From a checkpoint of a small transformer trained on Wikipedia: biases.
Each number is 128 + 24 x the weight over its row's rms, rounded and kept within 0 to 255. Layers, rows and columns count from 0. Numbers have three digits each. The size before them is the row's rms in percent of the matrix's.

# k: layer 9 attention key, 192x192, rms 0.105, rows 25-63, columns 128-191
# q: layer 9 attention query, 192x192, rms 0.107, rows 26-63, columns 128-191
# v: layer 9 attention value, 192x192, rms 0.114, rows 0-61, columns 128-191
# o: layer 9 attention output (transposed), 192x192, rms 0.0874, rows 0-60, columns 128-191
k25 114:137087157149128117096135120127136116139122124147124133163164127152089104144129129138109132140133174140110148105107138096134099132149109092147092126165123097129124086117119149138131153151136155
q26 110:174096107134176094165165083132179146145115164164113152102111156114136164122140134159122097104109104141154175103147117141125147140150125095125080116109125139108139176104149084094138210145130094
k26 114:174088140122130107138145086137148116182100093132108160125167147115161114167096126135104118106110148135141125126139089094123152127097130133095121105121146139132100137125108096099121132111193124
q27 111:113140131108126153131142122122133119115100088089121120153132130198096104099079116145118126133133142123094135116099148135145075176101123134142124167081124158129147107089168097130132090142121116
k27 114:119141161143128136153151155124128121131153101133092160104135172154108126128149103121147141141145113139111131094109163123105109133135122102145124175098122153151207070150169117153125119119154145
q28 110:129080117114097102152126151190140153089121154169123114159149130119097091115113111131142153109143119147092169156157169154121144119095107124126135130153141132137110128156130136116163157135103113
k28 115:173084114144125127121136152140144127093068076151162131150122101146106136146157086152129137133123123131115165110171113133101125164129115135115104085105126081151161141150139106134162186151082105
q29 106:089138106162166146103126112077149108120129104132121118090130133105149151100169166105132135129078190101099119150149136136100138157070137084091098139115140131113097098136141107157127121110165137
k29 102:112119101142128154122122148142148130180084132126099095135114117115076100077159140127086145082134127101122160084137155166090172166108103102098124181142094107141127159166156158139107097092130105
q30 113:167116128098127121121142080087154155113148129126145122112110070129089122122111093111134157122124131111118121116103142203145110119138096150138119071144132121100157143099163105125148134129146139
k30 112:108161123128133085127160091111129122129131098117131133116145096105098115134120174126107160118126134095062092090094148146119101179128086168098100131108112100095172138137143129140151136124138182
q31 116:116124097150116146137123098082152160071111149154119141149126126119135115121114155093135141125120100087151092141142131139116158130146097118099165108097133154118096132111160115142140175152122184
k31 114:069104097104121155115147082099166150146140127149133127151133119138117147106134107132126165139124127134073125109109143142170121107131121127117167137100138061105108136118115094111130133093129147
q32 103:098118127114138147144090159099158139160118156178118145120136097115092125119088114154111125141160138154127152128150090117104109168108088155097108108124169144158129119117059106120124145143083103
k32 108:106096130139151088146181111140174072107127107134127165101111098176100108140151084112121102133130122160137109176163065155135124144137135158142171104139110164152151161122118117106149124157113086
q33 105:111133131119126114137143120133075099148092149146091114105121132147109119162099087120111114119111140100118173173115092143150095158123137162154116128132154137142158139100147106134101158159166128
k33 110:149116103141152146101150124138153104178143142088137116138130148159150097152135160168110123150103120142111120134113122136139121189133138138128148132141139104158159162085136089184136094135148156
q34 112:135159136144154148139113167113154147138136129118105136132159120154152131125147114133137082106127122147100156131085125056130131132153120112126171082108133152113092106106095108131170104178114126
k34 113:126102131142098137128118113144132123139121073107134125115135136150130077131155135123139090107098103140116156067127110110105106162117097162134193142136074162176116119136109078122142178165140121
q35 111:106100121142122143103175181144131136111158132077133122119119115132114114109131086101147106126149135127114043147101139120135092104176109135164164142095129118120141100098110093149111143146148126
k35 110:076167099099112132140152157111127110099127130085152135150113124137126146109122118083156126111133120106102137093138136139140124153164121101146089150138118117138117102143128096111158158111070150
q36 114:093106095143146116150123123113140107148097148138122100101053126087147123124131130075153104138146120075131114106108108106126160121124117113175085113098175111116125124128131123121130068157160140
k36 120:109129144140139102117150132148110127117138101129130128091106139100125123095168170120100111174152156132106114095136117134096160148113132100111101130171176124144085117094124135108124150133133159
q37 112:113074100117132155128122090091161132129097127086147093103155104126113138157091120117150086108125126112115139157088136134134136118119154095108072145107146166174116149120127112111133138155119141
k37 114:100128077133135110135105109118166130153123140175131113136143118115103131149094140054126141132170097077136143088128116104109126144099117131102116136155120131116145133114136073141120165132111137
q38 114:119105081151103132079130153143153111126113122108136151148097124121113117150090121109113167155140186084139132167110140116114132135137100070138148125125122141150178149142107119127115128116121099
k38 115:127145104144115111157144116150119130086164140106154156129097144126155129116064110117117126142149160092154132138150148141121153143102105140106107131155205120102179123150084123112130102114103102
q39 109:109116129141107120123152119192077119134155131101125110162114108111112107151101143113134140175158128172129153121148106109127094122174181136126118104128148118137148142116143152139111144132137151
k39 110:147134110129140160147127112144125120173117123128120092161076135089126118163114104127154142167158168167112129175131150127158136101146105161142148146127126116146139100130133116124141120170125116
q40 105:186136140141113069124148112111137113102165123115109110093097131142125150111152057131142143145128142140144136145156102120165124093113134102161088139136142118137147066098144167111140098146100159
k40 105:154110097109129095123118144145126110117165083141103084104134127150111122102134129126142122088152175141115109113095119086119109078146164139104121119135163119101117090085158161122113141160163140
q41 108:129077143150128132117064148082124115093152148121116109144125107137132120143115122126126087089080096121142112149117109092191130102124157163144146101151088160130084124141172100160140128107122171
k41 102:139126149155079129101106089094116106111136121160136136154130097119116105163127166089136117140130090178069114121141112111170118153127146099150089146158068126153115111145155090156133134157106174
q42 106:158158121129148128145136171089075116101125101110087117143110127114126107137115085102139114134115146116110138149130130135168087149123140139128134180124095124110102094143143117077162133137111127
k42 109:139153120153110139116125165117120118076111108118108120127117138128128089143142091115083133132128158130119114118095099142168115105103179127149113141126155066094154101130087134130141072102128184
q43 111:130118117131104099116133103178114127144182177159089123139117095118179113134106133131120107173092111124138118160134116130148117131118118144109114098156126129153101134107146140112110085105112110
k43 114:149119124107128125157160115154108149090119140144099138117146119098170097125133167092127120172130083148139189140139132130135122116155133125080125109139117133105100123136128136130097117140090136
q44 101:161137138112124117127174125154157163183086126141102163153143094121114134148122113147136129074121109131096127097129126097116143114117100156103076110154141108126085117136180097137111158143130178
k44 111:176113114089159131154138122138179128160143128121112154120111122143140155151141147109143109084090140112148116161114099143144131119093131173118117120144085098111145157094172084148112125123159126
q45 109:138131115113095131126117173152111153146083147096148130117147158161137100103146123109114195136118121158134118130162123125151137112140167146136168102128104135127145133129157154115130095081108150
k45 108:173156157137148126136132172133122150156110116128152092127176145136112101126127112153133106139111112168109120089106120120140137107155146166109183132108131132137125073130168142132109158110083148
q46 114:120133172147143137149105138120133115130150147085111106159129177130126132137131195117130100110162103089084137151170127127124105114122130109116133111113100168118173126173123087159124099163175141
k46 112:083121149173069136151173146098097120134172117101124124133105124110148109151106126143139117108155136080133116122161105114132150091141152137134136162131123138138101140192113112190132106134170164
q47 115:119135149140129116155133139160176181134142149134121132167139149164129163114161144160150110131116175089124084141176128161144118156107087162155140148103140152131102155143178160161163149124118114
k47 110:107132086143076127151095124157141188129155142142108137137168104165118143072113101159164123117154145124121115133114081133131138121154099114113104142104136143101085155155143120111135134103112128
q48 125:184103155153148114117170128137107119142046127113096176123141117065106143139106119147147080068147115132129110127086116141167164115128128123120135127168111092142112123137060161117141106158132149
k48 121:156143152089148139134085119182097116114135118119137143147107107109149130174089098117133059162111160155083098126096126136105160121133173110090108142109129143094118162164115112089141138119101099
q49 110:091158129136156121105124111115141161062106192135127139151116138115175147131092143137143118163109127128122158150129075112130098135145137145122087132158100096133119152166193130109136143114147137
k49 108:125140103185118142113121125126135162093128188085136167126101117122130116112139163145138103121178157171135125118127090118164130119145119106089102118159113099141134103165111117109149123124100154
q50 120:100136086150116131110125112113148169113138107135084108137116143188117146089097103099143105111119147159131102119116118094124146147119119114140106101089128162150130149141154104123146185124102152
k50 123:128106081111120155129141109117124103139121124106122111126106150132110116119123109184114126154165113131123112100102120122131105122103096145146108114107135150148105122140110077101098167135116122
q51 100:118101099125161107192124115171127118130150143132152087136129125116153127109136180121142156132130147151147152125119132140058136103094138077142147103134154145136104144168171069142103153133168109
k51 103:122116140153133135131164096128146127126093097125127132151150097105100089090120127164117167109151101118149162147165114149161151113071094106139125083118204132155098148147144078136155118088141100
q52 113:156147107112114123098164142177161118104091143143143125128113116134128070139175123103124095159164117181108120101147137117156127139093104149129126155161177179103121090152123152129171105128110112
k52 112:174127129128083133081147127151124131113108128157141135111159100120129091145169128130139138146127092112102163101119101106113124142094125139119129137129159156107111098117087178110161156120103133
q53 117:118149074147107122157148131124148143082127094127130167094131117090137132144145128089132090092135100124142127126110149112121197088130164111160103133117172122138116130128070106087103091082177146
k53 112:077138114081161149135133155124128159153100076114145159128129137066114097085147152105116099123083115099144121124131136113141135117127177109143086143098147087147124074137122104129148135149149098
q54 111:096171146117124118141143072147120168124130087181133120155087156140125118114129131138109130113127102127095128128125172085131118153089125130093115121131143162113102202166104156125133106126134135
k54 112:093131117123087122137146088116140165135140113121133141089121114107114104136151091159147121135104133122132124151115159119134146143164148142134108152145147144120072159174131131149119110131104142
q55 101:093147150101096117155098153134077134151110132140146174123162162116123129078114147108101122105120121094125119151086117114090143124123102145147134100143119118114117113130115154108143154139113130
k55 100:086134137117133083147135158149126142119078109093171152151097104175141160149133135127117141144118122137134140145112123167151120138092107126141127111146152161150099127157151174140142129135109102
q56 108:129152123103108104135108119114174144126118154132123095157141127126119128098133159132122140134093151097132144117139151135103174120125089141096145127166096119108078134120165117149163079105153134
k56 108:125151149097129120136076107123119140154121148163145112125100108166132140108166139132106099154123111161128141122139139167121103118145090159123163128144114162115083112215166095142110102081132161
q57 118:092109084127126111095129133103099185125090111108100133105109100090102086125126098100134130105151127093143129172071116141143131125175133102108131149141159119081152098125145146146146107152126116
k57 110:123141085133148100106117129131126096100119068127108073115090124126159125143129127145165129110103135080134113123141146142111136154159140140116099119121140125119181093112112127143115097161143095
q58 114:120139146118142188108130162139148155131163151150145122092114107109128175141109127142100154143106142085113107136158152183106109101148170081091104166124121098149162115091110133163135109129091101
k58 120:121147157104088120104085157165117146150129098114150099171093106132122099130109080120140139149132138073161122112154143167116082153102173146114159156151094145115114100122125146150140082161126135
q59 108:133135103136134097146140128118160121120165101103093095105118138124117150113115103141123119143150139101139132107122131088156098144101146138119120131173094153101146105133126125154106158147142138
k59 109:149077084135109114165146110127149089126085114181087126163112133105126130121131144173160155136149141143113151126114139112167119147175156149110121166122117127139121101140119154105171134121170144
q60 127:116099132112173109132156143159139105164131125118099118122106178176145115152124152102130146111112150119129104147126150103087100137107151100120157150150112166131095132128164093116162121125133096
k60 125:097136130147079165142167123157121116132108147129145131105110149113140104146126136168107143132145163145124143154113115115159138120118098110132146114124159157195125129140121077122111088137092142
q61 118:185114128153126110144143132100115122147085122113159122141113154141126128156138148133127128103143129113141124102136139135176146121108142093143120065126108132150121134092131160146109104155155067
k61 118:134145145147144147142132122139132092132129127139113115095134128106155115154095148112146114071140140146092132116093121143172140131152118116148099088173144144089116132123158133075132131124139083
q62 102:147085150119126181119121096113154121109125155136145092104141103077108135122105121154080136119158106119126144094152099066098147122089151144147144103167146078107133086123127106149119135153182135
k62 105:128096165108163132076146114107175130110110154109107109126108109135118144121177124129052128139142103120128120089140142155110140152131145109115168139145136122106118115119152162116139171085176156
q63 115:153092140101154136120147136142142089117107153105111171150105117106088119153148114076165164127183131115099165136082110150074133101138108097162132139139113128102112138144134136145119105124128106
k63 119:118093133131138148116147115167131103115142111060109087135065146162111156131083113117140118096164133132120122130104137127073093126110158110109085127130120156124124121107144128111116133122110139
v0 087:104149139167127108104140181155171173138194102115114073165155106106118128142133116120140140124079108093109154179133098152119126134155122151149117109137152140112097117158139172154100085164120144
o0 091:146120133148103177140146147149117098138133151135149153087145154094113140123127129113142102160167145158160112057174147103149127156160108134161136154116128092163122087129109137104148129115132138
v1 095:099111114168182117110153141133131146127150149137167115130116123104142161111137095125123136140136160161134113116080148135117111117137097166165117136111151138137123102122142123132121116152130103
o1 099:132149107134114163162124145119130139113116141132092142100122119149152104163111101113131132120105092135114114126174106106141125111129155109118113106088141099128148145152113114159100141151143141
v2 098:146146114155125124129117112126138124149127074050144088104102130071108133126138146124114155138127139110079110150128123158098123140151105105115116163153115143143103093156130115094119132131113106
o2 097:110110127091104146118093142123132167163138118167117142126104148149125103140137140119146116134112126185156127095159104128123133113121088122156137126104087129115157137135137115119132152143090141
v3 101:139143137104119120163135153115117119131108128171134106157154146092112142107155097138102134121141159120165132101144097118089102112152089140162097159152123165168126136140122113101065135114160157
o3 104:154120125133148113088116136116123087103165172109085196163096127119141097166115116159162158062100131107113146131117134195145086112100118117119098142088142108086158150157159149187146104113115091
v4 093:115144123103144116163088107141188138123122131132162103163145164119125151139176127119130129115106151116089149160141130135142134122127150139113144122100139151095103103118117103116117093137184162
o4 092:106145121140124126097154139069101124150154150174140176120095123103145125122121103131131132135142097103156125149111118143130122167126136129127157076104122107140149147092075147147092163123094147
v5 096:138096165164134108144111111136115122112110134143073134147148097137145121151126152108132064137143125102101110134138095150145093131104135113156131148072162160150124121124141147123166119146141123
o5 096:109151090124110159087154116096139129110150155130147113129087150108128138090114163133133163145122163085107097128165132108145157129168139126104115155170135119120140126150121104123132128126109173
v6 089:136105120092123136186162159119125159127131121134118109096140114100130171091138126142165145105143097149104105120069063158156120094147156157143124167163125092115106138142122096102138155100101138
o6 091:097154131154121153115138105139149119150143128124137118184125110172112077197155105124065101141107121137132119129141195087134117125118088135147116080114166142114140125095130141133143129141138129
v7 106:089151092122146128148131159149159146090142114142087165113124118118122130119154153150068140131112112165145079131108125147148099139178130179143136144119101090135101157120105080128128111111116138
o7 108:139103139118097105110125088103138079146142132122146107162138168161136109137138099166149143163117092124065148112157160099098132090121115081127135084107181154113137107084150143123113139095101086
v8 093:138100115125127140180095133108107152142115132113141168143149136113147162108149124105148134146103162116084128167100105087110127155125138138124103125131158149140135096137135110130143089137103117
o8 098:134162182137142131139155137145124154125166157119123106081119119182134107152101141153098118141082075152155118066162124128148107121110106146125115105116109129101134147102112127114131148112154161
v9 096:132120103156147100142126127124087079115148124149156136137144157132166154121089117132128081104153118139067119167128129156068137122128124131136145131127160122098113108130143177124137107121155126
o9 103:118153149082134168151167170118129178120126141101157146132119126132073183122131142127123175124105112082137149107169145114131123165119116150104121102109097128105103117130110063156103132147128155
v10 102:176134117109117120166119156110106091105157125112152145104072101122100108168138130124111124137101132134161146149130094125123108143136150131125120100144163106143166146088137148128149157115102129
o10 103:112116123167111130083131103135129129149092099147124095127156113134160129092135060151125110121106116129108120096115186112086145138154063101153122167123124149122117123139156138088137085123141144
v11 097:118101082117135130168092165117076108137134056148109133091151118153119107114146143147127136141111162108115100159135103184126127127122171117121113132160119168151163124135105104132170154140146121
o11 095:130127132139118112083150129136136121170136177120143119117137114113122130174103152134142153137138060154124092092162133116124128138147111150136136136159120149105090121109128093092129108089126125
v12 092:138188164142154150133109159115157162150122134132121146136100103099105102109121146121112127103141131138132099101160130100097158102144137093166105114118094107134133173155102106132137081116126155
o12 093:110101099136104141161160101111119100096159157139126113127109176138125132109141075155148061147148115116114162156141112112143147151178127119128120123121127121133148122102166169088103093161126120
v13 098:139139156072148146094068122161129113116111107112122127106096154116103137139158140160148116115122140117120112103143119171193114115131143095091107124139116162092121129130107143090132106159109137
o13 099:061139092150116103078135125134097150141127156157075134122143139126123100149130162123154140181180130145145122125132121095120128157088136176153160147157120154148119141132134145161116120079133096
v14 093:149120172101166138132128121137125091132104147126128124139128086141105120110127099149181102123128129133118125134119107131121097097104152140124168075176152127105129097148160133130134149158098141
o14 098:128112121135112116103126127149123111143117115120136127130076157114126140075096150145113118126118124117138075110100144128107150123167113103145087125083128155209125123161162116154118093083168131
v15 102:116148121166137086122120123143161137129063141127141141117076121136126142155102182116105129132161117145090121140116160070123142084081152143107085143085120099117147131133110179137073154116140135
o15 105:107115167135123176129089125112110103170161122108115158134149173088147113107155103128163147088087135113169169115116113151150100125167100099119122135160149111155151112146164136118137121109145062
v16 097:134143133150095132139128134089143129139138141112131106139128091146100123102128144135110078125130137098167158143144068146131110129112125100145122140113146105143135081123094142116125101130131112
o16 097:083168103146129150149128116154099111095126131171121139096094147074116164115137127103113136112083130123132134108124134081111149130137121178094130126138099119135126166133128113112154114120139128
v17 099:116140117134138131116134130119140136156111165128143154154143132132119147133099085087122139139114176100130168192129094085136114122089106148121136123117114151169163084074123107151112122127168150
o17 095:136113145110111156131135129110110130093116116120082132094092095121135087106103136166112102062125117108129098103138161166133122135117130107106159127148132129117111171123130085120116112128075124
v18 099:169150091149150098082127128122092126102113122166112147149100121116155135129142154108157116120110113130129149132083094076097082133112122117135127108125155128137110125135142115101110122126146097
o18 099:137103149147113133127093101139181138162127126062086132135191124089124156123110121107132149109138161109097107142159131117169141095160103131130111180079107153103151142145118144143144124127120139
v19 099:151154129157114113121116146080146158151118127148157159115145129093106128096151163120148138153105129102090136135113133137124156104130165120124155115117109116080075110129120136161106122136110138
o19 101:130127197139109156170140099130118139121151147144097106126145163116130102195166124171141126130153161177116122119137146129123118157121112124117100153139157118176152146119116114096102145141148100
v20 100:128138123052130148131135145165134100159089139152110161133140147188097099154152129093123122149103141143134144137116162067116127141141090089128095111157117127106115142146157107111135087140118162
o20 104:127140137140132083136094119143128147133105155104153110101128120110158150071094138171157192162111088097113142124113114132143100106119154117116120125080131139093168113175148141130149152097113096
v21 106:167155107075124125154123126171156104101138117139126158135129141096116117123149119147102103152116142156111178121138091102133125133108123147136160129143134122113147117083152152128096111150090137
o21 107:096106138133115121120122159071110127143094137119130126165102117144133151154086103145123139108103139132131071104134137155102152123151150150135126125073115093098110159149139102136110145109141117
v22 102:111116106177130123108142133123151147169111142159115110117132101142129173152107105149179131103126103124125120134111102127102131138163152117110130154138142158093094140091154111140139135133147129
o22 104:134109129122101108158138114169105173116130094111122154162119138095120078123098112108110121132170158119176126135111176111149142068101131145106118118111151121127154104122108133144138117127088156
v23 103:143144109100090109140144105130150112121140139132136129110172121116142164129106106139121156112095103150137131114149120155120082108128135109141079120140119104127176090157124129124189161174155145
o23 112:093165128138125100129127144110139133118133129129153132090155099165171103120130096115125132186147178128133116117089139139139149139130167134132160156124125160148072152103147148150103115109116130
v24 096:123128136144133122134146189140099124121115150113157106135148122140127089096145132093155120147139195098094172091131127165098132104110140119126138078124143151096116165147138113092132125170146082
o24 104:158141130125141153139107104110117162109099137131104184104146137093100141130133130154129105100137079143138093137097134103160150192196138149111147149109102130097108119088103135174134119125134169
v25 099:139116166133128119125117123166109177103150138138124110145114083154119123120118077115107108145159160108135116127098149121093137139133121151150134159144125112160112118087125161099164139136111092
o25 106:163155076147144087102118118124120116083144104108098102106086165089125133115140122153115134069098143123128143131130120130143115138119119105090140137118145154044143127128159100148105135111115191
v26 103:111071144135184128137116117140148086124160114144122117115115162177121129128156128128129162181129124095149077152115139090172128135130139155097104147108140105130132101099075074133078167145122159
o26 108:118105100160128122117114105113116153133145121157107116133132120119102105103091172137103121081129098132131141146141148147103111100110060086121154105132136138195145136160151142098144134118146095
v27 094:125119102116153136136145096163146084148179131147129121144122120106140135123125117117123111122103110086071136161163078127124130124169116102124118140123129139172146068146149140123108138151112095
o27 091:133142099148113140146121131069116126104094090167127162129089137173132143124122137145147164122091123165138121088082211133143099118111079143120152105109126112103100154149140068135158135102140120
v28 099:128128113181117120110129103158125154143111168168082091151140120151131162107118139106149111151099133118149135136105176151080128147119155115137129157171142160143136109124147133103119130126117150
o28 105:142146119108126140162174161121124109078102160111156180109090152132143115172123083142114182119118161100127151132142123142133113119153125091134141104112110149137138143116120117174079146135127112
v29 098:172156110093136102136105145151126162089138147140130128141126117112167085167124147111086128155141082131131167110093155103175101102142132133150106143120115146138127146110094079144133158139172088
o29 101:088143140177146176134124103099141104148141142108125168102107139127130125121156148132124130114077127146140092159141073152105156080166112113125111123127130101094151137158159156084121110118112103
v30 097:105158141103105122114111111131129090108121058147182105123111140090096155136109114165126154155114109140138131125109137136125112123122162098119131158158137068132163128128116168182146166113131120
o30 102:113122106172158132155145130150126140165107121145107132162131149170136110164113098125109094134120189116152169102158138160155147146138074127092152102120117153146105128147173091089134071097138124
v31 096:160173171110151102099143142121119125166127120101166134094111066119120164167078137115132073135160143122150106154153123092126138129101136131166146115118126124131088158112125130102135142120113139
o31 102:113116141135133108150123102129121155107115138131117140135133148130129123099166126116151128123127134137120132101076152118147166137145179109086122135124113142090178121138136100118112109164116116
v32 097:140118128120127178143109114090135121122119180130107144109146117081110193122109094102087140124131124142129152108126149119103109119187149123151158153093083111127118120124084119105124085136141104
o32 100:160176108108133119153103099151148130097115080154146111137118098183127072129144122131142107102096146131128106157102133147138180088093094143107129140165128141141178126155153154111122132096116111
v33 098:127113115102182151164098132122145122113159144140105096150113153141103109150115169134138111161133150137166120119117101165131074144088133085145130102141140119111125087109130129163153109160117136
o33 096:173110128109097078079164131194092134138094123143107138126172076098097146104145123112124125106133106112117131097153142139129150135123073147117167116099131131140106136128142123105132147096149136
v34 099:099112161073112143106094169160101134156120138125123154104091150128117112124147084176146097153107096144058122113172091092138165137135128137097129155146108140127153122142136141165126163112109101
o34 107:148139130149110116147154100071158164114112151164115127186186122132157150138139179131135130123127110105159127093094122143132117132084136130152094133125138133152157128172124118149086112131104136
v35 099:101164095108145134132085130161138067122120138112143147120112121130145078170119125141104157118134156138122137150113126143168150122090084099108147124168095119158160133107165131084098133112134102
o35 104:092101084109117165145155139117118183161103117133104078126107129147114153101091107110116135136144127128160142100152138158100072115120134079119138138104097125150125145131110130147169143168091130
v36 091:099129143125111112089131136132104130146073096109127115161106140131144129125144143139150173123103125161106129127118126065118167146126082163083141128127154076113096092169162139122098146115141123
o36 095:138113138143100140156121133138182127143221115098115133129171121123119175126093140107105149146123098103167167105158126178112116111125134138145127118128130168091153156145102110154165160138113111
v37 102:097149109149070099109100123161113104120092119099123156112127103143119123110147099137098115138124152185158088163137125131093116136145125113105105146148108170086161118095117149171129134140124096
o37 103:156120139140138133127154137140126123116203159119092101086113175139137128122122148162115148126146100106090126100159158133123106113107159138105128126119089104159136133163156131128114122128135119
v38 102:142138120144136163145113162176154124135113142190140107094102120098149113126115152187105126154116143136089133123106104136155187151125132161169141140078114119133134125128128116119119144104060145
o38 113:119103143158117117131125091089114111141129080093107129145132154122129173159143125099155122112118105105182123126155112122097100091121106103111093160134141141150128148094132147124131098116154130
v39 098:097100146117114127167100154127145134122152125132108147090125109140099121154119115124093164099128087111110108133101123123101107104179150111116099161105145120113108122107136107175099156142091138
o39 100:155148119152076071084102122151099124126118135140135085108106152076125121099131083171154116156135142117137153148144152096130150129091116128124121116131149093147138132126128151118105076119148133
v40 091:131135097124133124102121132099099113124109136144130095170108170125140087134171119144139115128115144166129137152096139154142125103173112123124152104120104099108125090147167134157146098123144153
o40 098:147127122165122156134108133109156136153127108148146138116157117097121164104088179121099109130130147147122159122141110124131100136105147164135085131102091114157093161082088110129118179136084123
v41 114:111132163162113169094157143138103114167136121107106123159126152161117168076144095157100126144168131156132102100118106151173144110091159124083176121128104125122104109146172144123154135124138140
o41 119:157122119144123110126135153152132110109111135144115146114157116095133093165127162133161100132122185137117119122156157097124111159154126153163126104189138173126123117143087154149112137149102109
v42 106:157081096152117106157137109154127137122083170113123134138125139151166130096125167156093150084114147152134130139150103150129142146154138155162148113080152157127112088152113145142135089115130118
o42 118:128150144115113141103130163096141106111141084108136147158075138095118138132141076118115112123092110126097142168129128105154108099126142136147079149136123106143099118107108108143113160116129152
v43 096:119129086133125076107149142082145109164116133100139153126149122122144120169139134102133095126122163138116088121169157107156119116124145164171094102122167137164108150086135148102129160132141122
o43 099:114149190121124156145085115149121098128161110123088099132127138110112124125153152143123151150101117154143146137105145143121153153100117126083159173173156156094152104141128151121148090130139095
v44 100:131188122120127165111083141141111117100144098117115202120133115126102143102090148138112137094138106133118117156154169114149151124125108112132123151142094101151127144075115130138135135105128115
o44 105:172097154094134121153130151114138137143105149096138086137108139131115132142131103135116145175165158143143164112135116189123136089081168129109145152139123140105136135159160161119161124154104123
v45 101:110135098101129135132075121120130110119111134118141119123135125144140156157127056136154128108131103125118086093125142135128122130113141109183104127134146107131076148161164180145123109127111175
o45 107:119151165143100135125123099144108115147141122113095119141077144150077099117132105137114142127146161141165124124083131128120114134127098130102172143075128151082123102115141119112156109139143104
v46 101:124105145086143135140110116117143138146144123150174141109137150114127099158097117142159159152102131109147139114162118160128198118135149100150135059076102126150145083089124148141158137170116183
o46 103:131139126153135143114121095110107107146094115131111125165088091122144136096162148120110125089134184132145149127098152152112138143130109113104122188158140126176143145110137135106102134118114143
v47 111:165130149120167113146135166105065124154158163181102149109165124091120106134073141094135153147110110116133168150117125145129144100141133138111156163111128132157144123143139100175145137100120103
o47 119:090122111122121129127122089120136164122093133146179100173122108120130114173142136127109106108085139110123088132110155122159138110122147122143121120113125108097108139118083175049106167171129142
v48 093:178161129132141166142136119165169124145120146117144123146132157137146142073113092129145112161119135100103136118100092137094120182163147138183103124166118129132158143121108134180130168120124086
o48 098:108128128101113114115142135143097122101131147121127154128079104127120142121129136145133125086136142118194102108149128139156151090094111121137150139096158127117091121117143113107101062103151154
v49 096:138124108142083086089139130138115132131155130198135155144109151144108136154100124094142124053127132125116123151127161136130136099113130167158153124158122142162127119079119123155074090156110119
o49 097:156113161127121155139089112116117114132102128074126134163107100072141134096168102149125128143126159136141104109137134133160131137132135159110110144126091153126131157127166114111174163118172154
v50 100:126122163161127095139104113157119143129086156134130132138133141110085063139146153116131110121138115145116106094103111101149102110142139140152147145157107121073157157155105102134152136122154138
o50 102:138119099132132188152134107116177092173164102166136134145178150136126142121163124129158096120134125103127138152122150154114151139155115103112110146089165092197116116132131135147114115103112141
v51 106:166117105123102110172114115093152136132090124146131090124153151149130154143117161091172134133132087146145169138107100122114140105130157126138156096123153119102155160134112145124145116173150093
o51 105:118157168160156145104146125154105092136152105087170170095088134123132119058144149117117096116147122123125094168126140136144119139157139098119102154122126115177123133132136139139106099107174128
v52 087:150163124139110170137116127127092104134130121136124104155126128147155133129168136103140156097104081124131041148119087126122154132083116124089141075110154116159126130171120110101155087136104144
o52 089:139087130130136154091104147127129119134131101129134131113119081130121136125080122074129095149179101068121125129153148124166082167156135110123120150109104130132182101090117144083118140117136140
v53 097:137133171086122184132092150102149163095167138133124133122130165100114113110132133131096122141137120085112122140094119124159137103097091141095178117177113151118119150181167129113101131166136128
o53 101:135115097145133075122119131154114104124135112143127140106174127105131126148116155137171162129104149120122098108159102122097161139169177130173108119121136096115136118128103152142144118136141129
v54 100:147125101128154077077139139150114132141106126123160131129117151135128129130099155107068093127100070126137109127122136106130064109149120094109124137110123109139107126190146094160111140136103137
o54 099:082117119140095165130120101088147166118132103125128118138145135130113150105092146117163157115108185125137145144123135083147144106120123095185108139096105112140142149123120136096135140146129055
v55 095:106123090115137146107133163171142132124163133131202101081102181130143107104107110096171148104112129132181121149119110124137117139092110119135128137128134112112120152132130123128131133105129152
o55 096:113111123116126111144124140100114132169111069133091120130131096144148195115140134137044127122134096139098156154118122128164105132145155125134103123077115140094142146132151161164128159172109138
v56 092:098096122168142135146140133120129129126137160123167141121104121117153123119129113131158095124186132157135093156105139131131098118110123126133117132111116099135120139140132142120157126111123118
o56 099:132112111118145151118137070108180127163141113119139125122100151148121134113140144134113150138126127149132145115120117116097133131110189137128126107132135123150105119124088116192160096150135129
v57 104:143155129116113143122138126094155083101100126129103111122147149122082121119157142151110161117144102169157093172120148114107142093140100123075122179135085144146106170136124137169141134129134147
o57 107:094087137139115146095098174181090151169144145095137178135122121123117115141089056106166131124135163074130109120118116137128107144126158142156100092105153082175129092109140139120120100122107130
v58 094:130169124133116086091177160143123193139127100120108083136136121156077176129137189129137155112077127162131171169106122122081108142101139127136160109135154151142132105159134139101177139143125126
o58 097:148141145136087169136114105112164120121124155147152171117132090133178120119129112081141106159121149100111150078138124105190142131137115140120066136138075116137144096135121084150098135122118130
v59 094:115159120112159114141110091088120110143126140139138122096142143139117131128080117146136103102109134095160124107142112145169128169124109105140155109111152105150132121167148124095108138124136104
o59 095:111134132129141124160138150160101120129116111139115114176089127104141161108170106117104155160160133138114149151123142090087156121116147118140108167109161128110109151113118088168101106130138123
v60 101:120134113127121103158130148144143131126102132140162094089129112096120162075163171177064119111116161126127163155168107103155156114163127137122190078094102148106151127149104141179133141140152104
o60 103:106126143130150122125122118090095105107188139148123174129140132132130106150140118113163113120093122132152130120110111135127115101128105114123089107148127111174099118131123125080149123106092184
v61 099:116127093158112121112114128149089146140151123128112133117119099153152146146140104179107155144135099097101133083148128126116153137118152106132136147109088080157062140120145100125104102130121145